{"num_key_value_heads": 6, "head_dim": 32, "norm_eps": 1e-05, "positions": "rope", "rope_fraction": 0.5, "attn_scale": 0.177, "bias": "all", "init_std_up": 0.0558, "lr_head": 0.00573, "max_steps": 5747, "dataset": "wikipedia_en"}
Each number is 128 + 32 x the weight over its row's rms, rounded and kept within 0 to 255. Layers, rows and columns count from 0. The size above them is the row's rms in percent of the matrix's.

# layer 8 MLP down (transposed), 512x192, rms 0.0558, rows 453-487, columns 128-191
size [ 99  98 106  99 114  97 106  97  94  88 105  96 107 103 101 104  98  98  92  94  97 102  97 105  96  94 106  99  98  97 109 100  98 108 102]
[[161 108 148 148 137  86 142  89  97 131 112 120 127 147 140 146 168 137 184 160 127 152  82  49  90 107  79 120  85 184 152 134 100 106 149  60 110 142 156 152 217 119  65 113 133 156 175  78 107 110 169 134 151 132  90  94 125 119 105 161 134 108 101 115]
 [140 139  74 151 171 120 141 108 110 161 119 131 142 126 147 124 140 199  80 130 117 108 127 148 122 181 110 108  96 129 148 142  99 138 114 104 123 134 114  95 120 160 112  50 151 117 104  74 139 146  80 101  52 143  98 116  20 108 100 147  85  72 107 134]
 [ 98 140 151 127 146 104 118 149 128 105 120  95 118 111 121 130 165 185 139 138 166 162 154 138 150 188 144 177 167 147 158 137 121 117 189  94 184 127 148 118 116 194 128 155 127 174 101 109 131 133  64 113 121 126 159 146 119 117 101 158 171 123 149 102]
 [152 118 123 143  98  77 169 110 160 168 172 126 158 155 150 137 207 131 143 150 117 139 188  91 120 112  88 106 162 149 174  76  53 106 157 131 149 121 120  99  92 155  92  85 158 108 146  96 136 124 107 100  91 114 158 110 181  68 118 102 142 126  90 171]
 [ 84 136 142 151 112 169 133 109 114 130 183 147 114 169  92  98  95 132 105 110 152 178 166  83  63  98 115 101 150  79 156 140 136 154 107  93 129 112 159 142 177 130 102 153 133 117  77 109 140 125  78 146 141 136 144  73 143 137  94 139 176 100 172 153]
 [165 113  95 137 148 121 163 145 106 167 146 149 144  94 113 180 117  87 139 148  89  87  63 112 107 120 119 166  99  58 144  99 124 124 148  98 125 147 169  99 111 110 148 141 108 156 122  74 144 130 108 162 108 127  98 152 129 183 192 115 179  78 152 108]
 [172  91 114  95 159 115  60 135  96 122 143 125 105 150 106 123 132 135 128 116 138 149 132 176 145 101 166 144 150 105  50 115 137 153 106 143 105 102 111 140 106  85 120 160 114 112 156 209 152 155 126 147 112 127 138 110 129 136  95 177 152 145 224 162]
 [172 157  72 133 103  70 125 144  92 163 118 154 111  92 135 150 123 121 112  78  82  93 103 130  83 120 109  47 147 147 144 157 146 152 122 106 135 128  80  93 143 111 100  74 118  76 115 198 116 130 175  85 236 125  73 142 164 134 133 133 176 155 164 109]
 [125 128 139  96 105  92 129 117 206 160 106 144 101 106 116 147  84 127 175 142 147  77 127  92 121 127 205 159 169 127 123 179 120 122 185 151 160 118 137  96 107 179 124 151 143 161 144 110  85 115 128  64  97  67 147  49 177 117 114  97  97 135  93  59]
 [ 82 116 149 141 110 162 159  82  62 133 132 128 107 110 160 100 141 118 125  76 131 160  83 144 163 148 155  89 114 177 146 104 123 127 128 171  91 117 139 132  82 108  87 145 144  63 156 108 123 105 125 145 105 124 102  97 143 125  38 111 152 201  79 120]
 [135 106 168 152  93  65 160  78 148 139 172 138 119 183  56 124 128  90 140 175  97  66 133 108 177 208 106 191 136 101 147 122 135  88 159 100  86 130 115 127  91 116 140 180 129 154 187 125 150 149 143 100 134  83 114 121 106  73 108  93 137  87 117 166]
 [112 133 160  91 112 137 189 137 140 172 130 127 104  99 158  68 173  65 137 130 108 132  98 169 121 142 163 138 150 166 162 130 167 154  98 175 168 190  78 148  92 109 178 123 122  86 128 108 140  94 104  91 152  78 170 182  96  82 123 126 188 113 101 103]
 [161 131  53 167 127 133 149 129 132 202 101 168 123  76 161  93  99 109 115 166  84 147 177 139 202 178 110 174 115  97 133 162  91 115 121 112  80 111 169 120  76  79 142 107 134  90 115 153 149 139 161  71 175 162 104  92 179 108 123 100 142 131 158  84]
 [105 131 109 135  99 128 121 103 132 130 131 122 140 114 105 141 135 126 153 155 126 153 115 116 154 136 159 128 172  68 163 122 144 120 142 145 133  93 117 116  90 141 129  98 147 166 202 162 108  74 111 146 181 135 184 128 156 120 185 128 140 127 188  93]
 [117  89 105 144 133 123 130 134 122 153 115 103  75 109  78  61 115 121 114 148 144 159 127 115 129 161 141 123 152  83 139 152 145  74 155 174  99 126 119  82 113 106 111 152  76 140 122 156 144  75 135  94  58 183 124  85  75 137 113 204  92 120 161 128]
 [ 29 145 122 131 136 118 101 114 102 130 107  91 141 152 160 137 109 151 106  98  83 182  93 136 137 157 131 139 122  98 158 100 137 105 132 156 139 130  45 124  81 174  60 196 127 147 121 125 130 138  92  79 102 126 123 143 168 123  72  97 155 178 173 117]
 [148  60 166 184  87 105 126  80  94 126 125 183  84 109 191 124 110 151  72 166 157  87 118 183  92  98  94  96 109 120 157 115 157 147 128  88 143 100 109 133 138 123 179 189 165 106 151  46  94 127 119 128 102 120  97 183  90 115 125 119 101 130 100 119]
 [153  90 107 124 193 144 136 110  84 122 132  83 135 129 129  92 129  99 140 129 126 136 189 127 108 129 139 141 103 110 116 197 141 158 128 112  73 149 130  99 107 138 169 141 101 167 183 106  96 137 174 192 129  71  46 128  95 108 149 148 139 100 171 118]
 [136 164 111 107 130 165 121 111 206 112  90 168  56 103 148 184 138 129 151 137 184 160  73  70 118 128 111 128 108  94 123 163 143 149 123 147 126 141 119 123 138 143  63 111 123 123 135 148  98 152 155  94  86 180  81 135 156 149 147 204 132  97  99 145]
 [146 135  95 141  67 108 153 134 117  89 123  89 149  91 113 145 152 150 139  78 168 153  95 145 142 126  50  96 124 157 108 129 150 145 154 156 121 129 132 193 125 146  74  81 140 190  82 138  95 104  73 147 127 117 118 123 161 112 103  21 163 128 168  92]
 [151 171 149 130 163 134 156 118 125 129 155  95 125 103 154 148 132 129 158 100 170  89 139 124  97 134 225 144 125 140 175 184 132 115 178 126 154 145  89 153  80  76 173 101 175 124 141  90 122 121  97 141 108 131  57 118  72 169 112 144 121 136 163 141]
 [170 124 195 118 129 152  98 150  87 103 130 152 110 148  71 136 150 127 139 146 104 135 139 142 129 159 142 110 106 139  73 142 154 118 114 158 212 158  95 116 128 161 149 177 143 162 184 154 117 154  91 101 108 149 132 175 179  83 167 150  95  99 165 166]
 [ 94 137 131 115  91 141 124 120  52  75 144  65 143 112 114 153 184 130 146 152 112  98 115  97 102 162  85 138  98  70 131 122 158 110  98 113 216 151 126 100 140 160  92 146 141  65 177 115 125 136 134 142 147 104 129 119 124 109  99 152 129 171 137 154]
 [167 140  96 135 149  90  73 143 142 115  88 121 177  75 126 138 100 106  85 150 114 145 125 127 161 143 148  65  87  98 121 170 129 177  92  68 176 180 149  94  99 121 125 148  87 169 154 182 101  84 134 142 109 118 201  95 140 114 115 161 223 117 124 101]
 [115 103 124 226 114 128 136 116 151 122 120 186 113 113 122 154 142 170  87  95  86 139 132 127 130 149 109 114 148 126 139 160 112 149 153 115 140 120  83 130 139  95  86  91 143  99 103  68 111 116 135  92 151  94  86 144 125 161  91  93  86  82 153 136]
 [108 142 136 112  99 137 102 113  84 187 178 104 119 152 150  72 155 149 103  67 112  98 127 159 130 128 103  96 135  93 139 173 161 147 128  76 137 121 139 188  92 154 163 102 154 185 128  96 100 180 117 163 155 171  49 105 123 141 108 191  92 139 182 165]
 [150 127  60 108 129  91 162 153 126 127  98 110  94  58 186 159 112  81 116 107 142 187 108 133 105  67 148 193 144 152 111 168 127 175 145 156 130  96 122 175 152 185 134  70 112 123  93 181 150 137 105  83 124 165 159 101 113 182 155  97 155  69 127 138]
 [201 119  96 125 132 114 109 148 192 139 155 104 122 120 124 134  98 129  33 120 161 114 182 161 116 118  99 118 136 153 194 127 128 130 123 154  94 151  98 153  88 106  92 177 122 145 129 106 127 139 117  97  92 114  88 154 139 152 140  88  65 116 175  74]
 [120 123 150 180  89 126  68  78 123  85 114 112 157 177 149  86 130 129 113  84  97 107 153 119  95 139 181 126 153 133 158 162 157  86 166 124 141  79  98 136  50  98 117  96 107 145 138  82 182 163 148 138 202 113 147 107 142 123 136 105 128 140 169 125]
 [106 168 136  88 161 110 153 120  96 122  97 136  94 171 185 101 107 101  99 156  98 120  86 173 180 101 125 124 103 139 155 108 139 151  73 139 146 203 124 106 138 128 130 135 133 195 138  97 125 159 122 191 133 146  80 150 115 125 161 103 190  77 131 139]
 [142 107 117 132 141  95  94 127 145 102 137  68 155 150 115 107 132 106 162  99 134 102 154 118 149  86  96 118  78  98 148 156 127 101 100 106  97 190 115  50 136 144 115 131 164 124  80 124 168 160 150 126 133 156 206 141 164 126 103 177 112  94 125  92]
 [135 126 159 132 137 151 106 111 162 115 141 168 168 136  80 170 146 116 115 143 115 142 127 173 100 133 117 105 144 119 142 196 165  75 185 158  86 144 171 191 141 151 116 161 121 168 195 187  99  79 100 155 129 138  98 116  80  92 156 113 156 116 157 123]
 [ 81 101  86 123 178 153 207 152 108 106 136 125 135 166 138 145 115 154 169 119  98 111 110 121 141  86 202  98 147 118 117  68 159 123 138 107 130 138 125  86  95 175 122 115  97 116  73  82 128 116  74 161 152 171 148 101  62 161 116 172 162 115  75 133]
 [116 172  95 141 116 148 113 115 153 122 123  34  73 144 124 113 136 139 116 147 131 140  96 162 149 174 152  50 127 174 137 188 178 184 106  92 106 156 125 147  91 135 149 136 143 109 119  77  54 121 165 137  86 185 121 100 149 230 186 172 170 106  99 103]
 [110 160  95  87  93  87 143 153 146 152 174 117 169 102 196 158 113 112 114 135 135 130  87 171 160 117 151  80 102  38  96 117 121  93  94 158 143 140 110 133 157 154 146 108 101 113 131 189  48 124 114 169  85 122 197 175 129  98 158 134 155 160 135 144]]
# layer 8 MLP gate, 512x192, rms 0.0566, rows 454-488, columns 128-191
size [ 95 111 104 102  94 100  96  98  90 102  99 109  99  98  93 106  98  98  93  90 105  92 106 101  97  95  98  98 100 105  99 100 104 104  96]
[[110 184 184 112 117  60 138  97 137 136 137 169 144 108  88  86  66  91  92 144 138 111 110  75 175 167 143 143 126  71 141 148 147 168 119 176 229 148  98  80 164  80 121 176 140  96 146 113 129 182  98 155 123 131 131 139 110 132  86  99 157 114 113 134]
 [ 92  93 156  93 113 160 161  85 153  70 127 100 121 126 188  95  43 104  73 132 130 112 172 115 144 117 167  86 133 123 123 161 163 155  46 132  80 123  89 126 137 109  88 106 113 138 152 215 106  92 172 142 151 111 152 140 194 171 148 165 111 141 147 111]
 [ 88 130 102 149 108 131  72 146 145  64  94 152 112 157  93 100 106 124 110  86  89 112 166 174 119  98 125 133 139 183  94 189 170 151 123 154 204 121 164 126 134  87  65 181 182 113  73  82 168  94 131  95 160 107 149  90 123 191  79  54 133 115 134  90]
 [145 163 130 129 153  94  56 140 164  48 131  88 117 157 102 137 134 129 184 133 146 173  99 179 150 111 138 121 139 159 153 150  98 116 149 152 104 144 186 110 132  82 115 154 121 104 160 138 136 146 120  74 133 119 173 171 154 128 162 148 143 142  75 144]
 [128 147 198 114  81 148 120 117 155 180 148 102 137 159  64 167 132  53 107 129 177  86 115 146  90  62  97 166 128 120 109 145 164 147 117  85 145 162 144  51 132 116 144  80  64 109 145 131 154 146  89 112  89 113  43 122 114 159 118  83 171 146 161 156]
 [160 125 127 164 157 152 143 162 104 123 173 132 169 126 132 102 139 132  88 112 156 179  45 126 148  87 172  82 119 145 103 116 101  84  70  85 132 129 103 124 117 131 111  87 128 144  68 152  92 131 138 121  86 131 124  75 109  83  76 132 111 144 167 127]
 [ 61 129 136 136 154 164 167 139 153 124 154 126 110  83 115 112 174 149 156 119 165 145 106 151 163 151 150 173 187 130 142 130 154 175 137  42  84  88 146  75 150  86  91 124  95 131 131  85  76 195 151 111 170 123  67 134 138 132 127 164 111 115 170 123]
 [ 80  80 126 174 198 133  57 166 135 166  75 119 117 118 136 124 123 102  75 107 113 114 200 142 130 116 179 160 182 133 132 172  78 147 155 124 171 142 106 145 109 158 102 145 138  94 136 132 127 130 113  95  82  83 134 188  54 110 119 144 115 108 134 133]
 [ 94 111 134 200  91 151 105  85 161 152 179 167 158 101 104 165 140 108  98 119  65 162  72 108 115  96 134 106 106 159 183 150 107 127 182 135 106 100 122 155 113 101 163 135 149  92 199 159 129 128 116 173  86 127 147 119 120 150  56 107 155 129 132  42]
 [218 150 122 119 141 166  65 111 174 133  85 167 186 193 135 151  93 146 158 143 146 170 158 133 136 139 147 141 128 116 104 146 131 103  67 124  90 169 154  84  73 146 162 108 159 141 124 152 128 148 173 119 126 154 133 154 114 121 131 183 136 161 139  38]
 [101 117 197 110  91 123 160 137 178  46 142 115 108 145 104 108 106  69  88 118 123  98 133  57 153 102 107 137 168 148  54 116 187 119 146 105  79 103 163 114 143 157  59 142 178 142 134 143 141 124 102 140 185 147 113  89 121 157 163 137  52  99 150 100]
 [108  81 189 154 113 135 143 150 116 130 138 177 121 131 138 144  97 170 158 163 131 112  80 190 154 128 128 107 149 115  72 178 137 145  88  77 138 109 140 155 150 146 134 147 131  91 129 152 111 145  67 106 120 161 154 171  46  95 146 182 168 149 126 135]
 [181 125 163 175 128 166 109 164 119 107 113 106 154 144 137 118 100 148 130 148 171 160 131 182 181  84 132 106 119 100 137 119 118 155 109  78 145 160  75 143  68 113  86  75 168 133 107 136 142 152 127  69 156  80 137 128  77  98 149 200 123 124 118 175]
 [154 177  78 134 145 133 159 142 124 133 107 127 213 202 105 175 143 141 147 175 144 119 177 130 112 114 110 126  80 128 174 102 111 149 102  47 115 154 138 120 113 116 133 173 142 110 185 158 170 177 129 130 149  90 165 123 131 142 120 189 171 163 124 149]
 [133  81 129 160 113 107  67 139 138 176 143 150 169 148  88  72 125 115 131  97  95 107 161 153 107 155 144 132 159 104 105 139 173 216 136 173  94 141 120 161 168 139  99 160 118  43 112 137 122  82 105 114 145 179 120 129  53 130  89 172 135  84 163 164]
 [176 152 160  85 137 110 129 173 151 152 131 130 183 131 134 156 179  67 118 129 135 136 174 122 175 165 114 124 161 112 165  92 122 105  88 121 143 129 119 105 129 126 115 178 128 108  73 117 133 152 137 154 176 171 197 113 101 145 127 105 155 124 122  86]
 [137 102 133 177  66 187 120  99 131 104 160 121  86 145 154 167  83 176 129 122  97 170 173 152 181 105 105 155 128 128 141  57 150  94 134 102 142  41 126  98  95 159 112 113 172 149  95 142 128 127 121 107 180  86 121 129  42 112 129 118 126 122 118  84]
 [122 116 129 150  58 133  93 110 131  94 115 168 104 169 158 117 109 144 115 125 102 136 164 143 110 124  81 167 135 133  92 132 186 130 142 124  89 136  60  98  73 163  98 107 147 153  95 181 110 125 147 141  98 112 112  95 133  83 120 137 133  83 162 139]
 [137 180  93 148 147 130 132 124  89 144  89 123 200 107 153 158 144 109 139 114 112 133 160 194  74 101 100  94 126 130  95 126 114 110 160  83 146 171 115 152  94  88 108  97 101 124 156 100 167  92 186 156  74 160 164  91  95 107 110 168 152 188 124 166]
 [ 97 106 152 147 127 165 129 111 154 159 219  89 101 118 170 148  92 129  91 132  80 187 137 159  92  83 119 148  65  88 152 147 142 109 100 117 119 186 197 140 103 125 253  98 122 127 135 101 130 118  72 162  97 116  52 138 136  89 125 177 178 125 129 166]
 [205 156 121 155 175 139 154 123 152  78 111 150 121 136 188  98 123  93 191 116  98 149 115 144 165 108 107 147 124  83 116 100 171 157  91 203 180  90 148 106 130 125 109  71 114 139 159 102 121 132 128 151 123 189 137 147  97 155 137 129  75 135 136 103]
 [135 178 134  83 124  85 144 198 142 101 153 131 184 105  73 109  97 142 108 170 155 127 129  87 127 113 134 206 115 155 125 194 148 137 144 111 144 161 132 140 114 186 152 181 110 147 146  46  67 128 159 175 118 135 122  88 144 153 146 103 130  57  79 153]
 [110 154 112 143 144  66 118  90 146 172 134 138 161 138  77 145 123 125 109 140 143 123 161 101 165 132 144 144 112 123 131 133 129 145 147 112 129 149 136  97 105  66 125 152 152 136 130 122  60 134 132 139 143 108 137  78 113  72 109 180 145 128 108 140]
 [137 185 190 166 145 103 144 122 116 126 134 186 134 112 118 102  96 123 109  79 120  76 126  92 159  94 191 174 175 173 140 196 176  84 170 125 178 146 120  88 102  66 102  55 118  92 126  65 102 167 146 136 168 104 102 135  96 196 116 125  87 132 197 121]
 [149 157 166  91 139  98 112 137  71 109 161 142 166 152 101 121 101 128 108 103 101 120 122  92 125 100 118 137 185 140 150 164  86 124 142 111 190 128 119 100  79  98 220 131 119 155 182  86 140  62 121  99  61 167 160  80  95  92 104  98 137 116  94 180]
 [112  81 170 173 126 156  96 149 109 179 168 128 123  83 118 128 103 119 118  94 157 112 134 138 138 143 114  98 142 191  74 110 141  68  98 143  97 145 112 149 134 114 125 148 104  90 141 147 150 115 164 120  68  80 107  86 124 183  33 214  49 147 103 101]
 [ 93 101 114 101 138 111  87 165 164 112 137 122 209 148  99 134 157 143 157  85 116 170  85 127 151 131 153  90 127  83 105 121 196 121 160 123 102 134 130 221 127 171 131  98 170 125 143 153 146 111 161 125 135  89 114 116 118 123 110 181 141  89  63 166]
 [136 104  93  73 154 152 164 155 126 147 147 154  79 102 128  87  97 161 144 152 147 153 158 153 116 117 125 148 146 133  52 113 113  83 118 149  75  74 179 136 173 169 121 121 119 130 125 104 179 104 158 126 117 156  71 126 107 124 140 150 161 137  79 135]
 [152 137 141 109 181 161 142 133 117 151  86 137 125 122 142  94 108 112  81 215 150 137 101 161 159 136 102 127 171 114 131 143 169 112  90 107 118  76  77 141  99 154 145 188 166 151  91 116 124 161 119 156 133 110 206 187 130 139 128  79 123 126  48 157]
 [132 185 142  97 168 120 163 139 147 120 175  94  83 136 154 103 124 107  95 116 143  91 109 124  83 162 125 106 162 169 153 181 117 116 101 110 110 128  63 102 134  87 112 196  99 105 137 181 137  81 156 149  84  98 100 143  94 152 114 123 141 168 164 139]
 [137 130 139 196 108 139 141 116 164 119 116 129 152 120 194 152 129 136  97 169 154 101 116 113 157  69 122 173 129  96 122 117  61 155 153 137  90 100  59 142 139 124 100 128 194  87  83 105 120 100 147  75 143 124 116  81 131 131  97 102 117 141 175 110]
 [ 94 165 141 111 113 140  53 125  61 174 162  95 166 132 126 123 104 152 147 160  75 143 105 134 159 138 184 180 123 173 135 111 149 119 106  85 120 133 103 124 131 112 107 139 136 171 122 108 115 213 194 103 171 120 171  83 130  56  88 144 128  86 133 150]
 [145  97  49 154 152 172 151 167 147 105 134 128 145 109  97  95 100 108 106 118  85  55 135 117 156 175 143 137 162 135 160 135  59 111  82 125 107  77 113 111 114 115 156 109 127  86 119  83 135 120  78  88 109 142  86 209 122  90 189 111 121 163  57 116]
 [108 134  93 169 118 106 167 140 134  68 124  98 114 138 182 135 155 125 144  94 118 173 153  87 131 152 165 154 108 165 134 143  99 173  73 128  95 136 108 179 113  97 141 180 133  73 158 132 142  99 103  96 125 162 106 107  93 156 130 143 110  96 106 117]
 [155 140 135 122 128 155 158 139  89  92 163 141 123 198 133 190 149  59 106 181 112 181 107 171  97 130 125 144 124 152 109 172 112 137  70 147 113 141 103 109  94 137 118 159 169  48 134 127  65 187  87 193 153 128 128 152  85 109 110 125 167 133 122 173]]
# layer 8 MLP up, 512x192, rms 0.0552, rows 454-488, columns 128-191
size [ 99 117  98 111 101 105  99  97  88 106 102 108 102 100  99  99 101  96  94  97 104  98 104  94  93 100  96  95  93 109 100 102 106 104  95]
[[208 114 170 110 109 127 157 129 117 123 124 117 160 167 113 149 127 174 118 153 136 118 149  90 156  74 124  86 117 144 161  69 112 111 111 136 190 129 153 112 152  91 129 139 123 175 170 127  50 110 153 164 176 141 157 199 156 137 122 133 149 152 126 101]
 [ 77 162 158  84 179 141 124 118 125 156 108 157 103 181 113 187  98 127 125 167 139 143 176 118  84 144 121 136 150 151 131 139 163 124 116 158 101 140 118 157 131 149 179 124 107 138 153 100 139 141  34 137 150 121 150 139 137 155 107 216 105 113  94 141]
 [127  80 123 113 126  67 128 111 150 149 133 133 139 112 112 123 170 181 120 125 108  95  55 141 108 168 115 119 110 147 156  35 141  49 130  69 112  96 123 100  88  49 124 169 162  83 194 113 131 190 127 116 135 132  89  82 151  87 118 102  99 132 176 128]
 [ 98 118 108 112 127 179  84 187 127 227 113  80 188 101 128 148  79 169 162 139  99 148 165 138 136 158  85 123 157 180 129 138 175 167  44  92 115 127 122 121 133  94 158 211 163 128 161  76 137 188 141 166 171 179 150 112  77  92 185 117 123 171  68  70]
 [102 141 115 128 136 198 135 138 149 114 125  89 137 120 173  82 113 135 189  93 171 113 119 126 179 125  88 125 104 137 100 104 138  98 165 156 144 105 129 121 150 148  86 126 101 126 145 127  73 112 137 128 124 163 122  71  67  65 112 146 139 152 132 120]
 [178 126  94 148 112  99 121 167 135 118 113 144 157 132 110 153 186 129 126  98 197 161 192 173 114  86 141 140 136  80 142 131  95  87 135 121 146 164 132 143 158  92 127  92 134  86 178 116 112 142 143 134 137  57 102 123 145 167 137 103 163 182 169 169]
 [ 81 133 133  88  59 175 174 144 138  91 101 155 116 121  66 125 160 122 113 128 107 108 130 125 123 140 119  41 104 106 115  82 108 130 152 157 148  99 149  98  82  97  98 130 135 165 122 173 122 130 138 159 127 159  93 144 154 167 121 138 126 161 132  97]
 [132 130 110 141 145 163 119 152 150 110  99 152 161 102 151 126  49 156 108  69 197 156 117 113 138  97 136  86 112 113 104 106  88 124 131  84 186 123 139 123  98 190 160 136 134  97 108 154 157  98 126 103 120 159 107 104 130 144 125 153 113 128 134 103]
 [160 109  71 146  63  76 113 155  79 134  69 117 229 135  99 125 153 140 116 169  80  53 173  83 105  64 162 187 187 135 102 113 167  84 139 148 146 137 109 132 117 147 133 129 154 138  70 159  74 162 122 168 133 151 143 151 115 161 121  81 140  93 161 104]
 [134  88 115 124 170 117 175 150 121 145 123 145  72 140 183 110 109 145 135 100  83 113 161  94 121 127 146 147 123 147  72 129 153 163 118 133 163  77  99  79 147 179 155  77 138  90 150  79 171  60 155 133 117 228 152  77  89 130 153 122 108 166 119  81]
 [161 108 123 119 168 106 101 100  93 122  92 163 127  45 148 143 113 162  97  80  30 101 156  83  63  78 121 143  94 134 130 136 128 146 197 122 129 140 127 100 154 146  76 138 122 169 110 122  96  64  72 103 165  97 108 136 105 106 158 115  99 106  97 125]
 [ 58 156 111  68  62 130 154 126 136 163 138 103 112 143 121 197 141 115 147 125 148 180 159 141  63 157 103 164 124 142 123  71 137 194 141 123 142 195 134 133 141 116 190 112 145 174 131  86 107 105 134 100 114 120 126 102 123  85 183  49 126 106 150 167]
 [138  72 122 148 157 131 124  77 149 153 105 197 164 161 176 131  64  94 105 162 113 127 141 107 131 115 167 154 115 117  95 151 132 131 134  92 128 154 186 130 147 139  93 160 100 152 156 141 159 137 146 175 134  93 113 130  95  90  19 116  87 141 139 133]
 [121  72 136 165 168 195 114 174 145 160  95 136  89 131 124  94 140 135 145 143 138  94 123  68  86 109  93 128  86 161 125 112 134 135 184 165 113 128 165 121 130 151 116 134  86 109 144 145 146  95 120 211 127 144 132 137 152  69 122  79 142 157  69 110]
 [ 73 148  97  94 134 156  91 111  91 113 128 179 136  98  79 146  89 194 141 111  90 138 115  88 124 142 102  72 133  73  63  70  71  91 144 118 128 130 184 140 152 111 149 147 124  76 122  99 116 130 110 122 103  75  92 157  84  97 138  88  86 171 160 130]
 [125 114 124 107 150 130 152  92 164  98 130 132 150 150  82 130 130 101 116 148  65 164 137 137 169 141 137 121 102  72  84  76 180 125 139 122 104 115 189 120 174 101 122  74 143 191 117  82 136 157  99 119 122 142 123 106 178 125 104 147  40 119 141 109]
 [132 101 146 119  78  62 144 110 122  90  78 126 126 128 117  83 167  97 163 141 156 109 166  76  99 124  46 122 119 115 105 146 182 138  57  94 108 133 170 153 105 121  99 155 155 101 122  88 123  82 141 130 142 100  79 203 177  76  95 131 101 105  83  95]
 [ 90 107 149  90 144 128 123 159 180  90 172 155 136 114  83  94  75  92  71 133  89  81 161 151 127 110 108 145 165  54 118 140 130  78  85 109 199 101 149 135 121 101 173 103 114 111 139 152 161 112 123 141 163 158 159 159 113 150 145 126 126 116 133 211]
 [116 120 115 108 110 166 138  99  80 165 188 173 159 101 155 116  69  79 118 163 110 126 140  98  89  98 142  98 123 136 115  86  69 152 147 145 150  96 140 126 125 150 117 137  76 130 182  71 125 143 143 168 182 107 100 145 119 158 204 159 217 162 101 136]
 [125 118 154 141 102 133 110 113 139 141 177  78  94 160  59 125 161 148  89 156 118 143  85 155 167 198 148 124  88 165 110  71 137 162 100 127 175 148 162  64 128 119 123  67 149 111 116 131  69 163 157 138 169  93 171 154 167 114 131 150 123 162 142 134]
 [162 130 179 141 140 186 172 138 130  37 115 117  72 163 134 134 129 202 173 139 105  96 114 120  86 200 133  65 102 104  92  94 162 113  83 149 151 117 205 153  93 114 136 125 122 120 156  85 184 125 101 141 155 119  87 101 126 143 133 169  68 122 128 141]
 [150 174 107 123 132  93 146 143 102 113 112 139 108 114 167 136 106 143 152  91 200 122 188 156  83  78 149  71 102  77 147 120 141 114 157 137 168 111 104 206 119 107 128 152 116 174 133 133  92 155 123 172 162 177 148 126 180 105 146 188 173 107 119 177]
 [ 85 210 123 130 162 195 109 153 113 170  97  99 133 146 105 124 138 132 119 161 127 103 123 107  34 194  96  95 139 142 130 114 141  87 135 111 179 167 118 138  94 110 135 126 103 124 124 148 148 148 131 129 145 173 130 122  82 138 163 122 113 139 135 119]
 [161 161 140 127 144  75 119 128 140 161  85 127 109 163 143 114 109 107 125 116 138 147  93  94 130  61 170 152 111  74  77 150  81 120 117 155 111 150  92 149  59 209  80 147 131 168 124 168  96 168 100 138 198 174 126  89  60 147 134 143 122 152 154 129]
 [137 140  94 121 153 139 110 180 180  92 106 113  61  73 163 130 185 111  78 120 147 176 101 161 106 123 130 126 149 113 103 136  85 129 140 138 140 106  63 153 102 136 117 209 144 153  54 191 114 158  80 148  84 105 104 137 127  74 179  98 139 107  92  86]
 [117 143 146 135 137 171 145 111  82 101  69  76 166 129 105 103  88 148 156  82 121 131  74 129 114 152 162  69 169 131  90  81 152 141 130 118  52  95  72  58 122  98  84 134 147 152 103 127 171 121 146 137 184 155 139 162 144 111 206  91  80 137 130 151]
 [102 192 152 103 120 103 136 132 148 102 160 114 122 116 106 160 122  86 131 135 152  34 154 118 108 105 142 125 106  37 121  69 175 117 141  83 149 152 129 140 145 143 126  76 154  30 102 112  87 109  99 112 104 125 132 116 114 149  83 115 116 111 114 222]
 [ 91 131 140 126 121 132 158 172 114 131 156 132 191 168 114 129 111 180 136 153 227 118 151  95 129  93 119 150 122  76 114  72  89 120 112 139  82  97 102 126 162 208 114 151 170 118 152 186 135 108  65 155 146 131  76 116 117 163 148 136 172  83 141 119]
 [122 136  86 105 184 144 113 103 127 150  93 164 112 166  75 157 147 138 120  72  90 102 102 165  52 155  81 104 126 128  92 105  51 164  85  96 137 141  88 122 133 166 100  68 159  86 107 156 122 142 125 138 107 172 119 102 166 133  93 113  70 163 141 141]
 [127 148 105 127 144 106 115 135 112 164 165 165 114  90 144 129 124 174  65 159 135 148 182 110  76 164 120 165 123  98 104 131  80 101 106 134 125 126 123 165 106 103 101 156 116 149 126 156 119 132 126  44  98 156  99 129 141 144 162 123 109  97 113 104]
 [144  90  97 160 124  95  97 110 116 128 153 184 111 103 130  58 136 126  99 139 128  90 141 138  71  63  27  97  77 111 116  64 111 125 102 145 181 153  93 116 140 127 139  98  96 132 169 108 149 155 116 148 128 151  84 102 167 144  90 183  92 110 101 104]
 [119  56 139 134 146 140 168 156 161 101 131 127 151 109  81 160 121  88  96  65 174 174  68  98  33 145  95 112 131  79 183 110 116 107 156 183 119 103  48 147 106 133 116 187  60 114 106  81 107 112 125  81 159 157 127 148 148  95 145 144 116  91  88 128]
 [157 130 138 123 124  94 118  40  90 128 124  79 133 123  66 120 157 128 175 147 152 178 122  97 166 173 138 174  76  95 185  95 123 133  90 137 169 131 113 143 132  93 115  85 137 114 124 125 146  93 141 128 129 177 154  86 111 199 157 109 136  38 164 127]
 [145 132 132  65 166  55 105 101 112  85 192 113 107 140 121 160 150 148 153 136 158 118  66 101 124  69 170 163 118 121 110 113 126 134  92 213 112 101 148  92 129  96 177 134 168 157 140 171 136 141 143 144  83 107 102  86 164  97  75 115 156 144 151  76]
 [177 203  86 103 105 128 162  86 122 102 132  86 199 167  69 193 101 117  98 171 152 190 121 126 122 108 150 104 122 126 186 151 115 145 114 119 171 143 177 106 143 145 186 129  95 114 105 163 164 115  98 157 107  98 163 175 178 142 157  85 121 131 118 128]]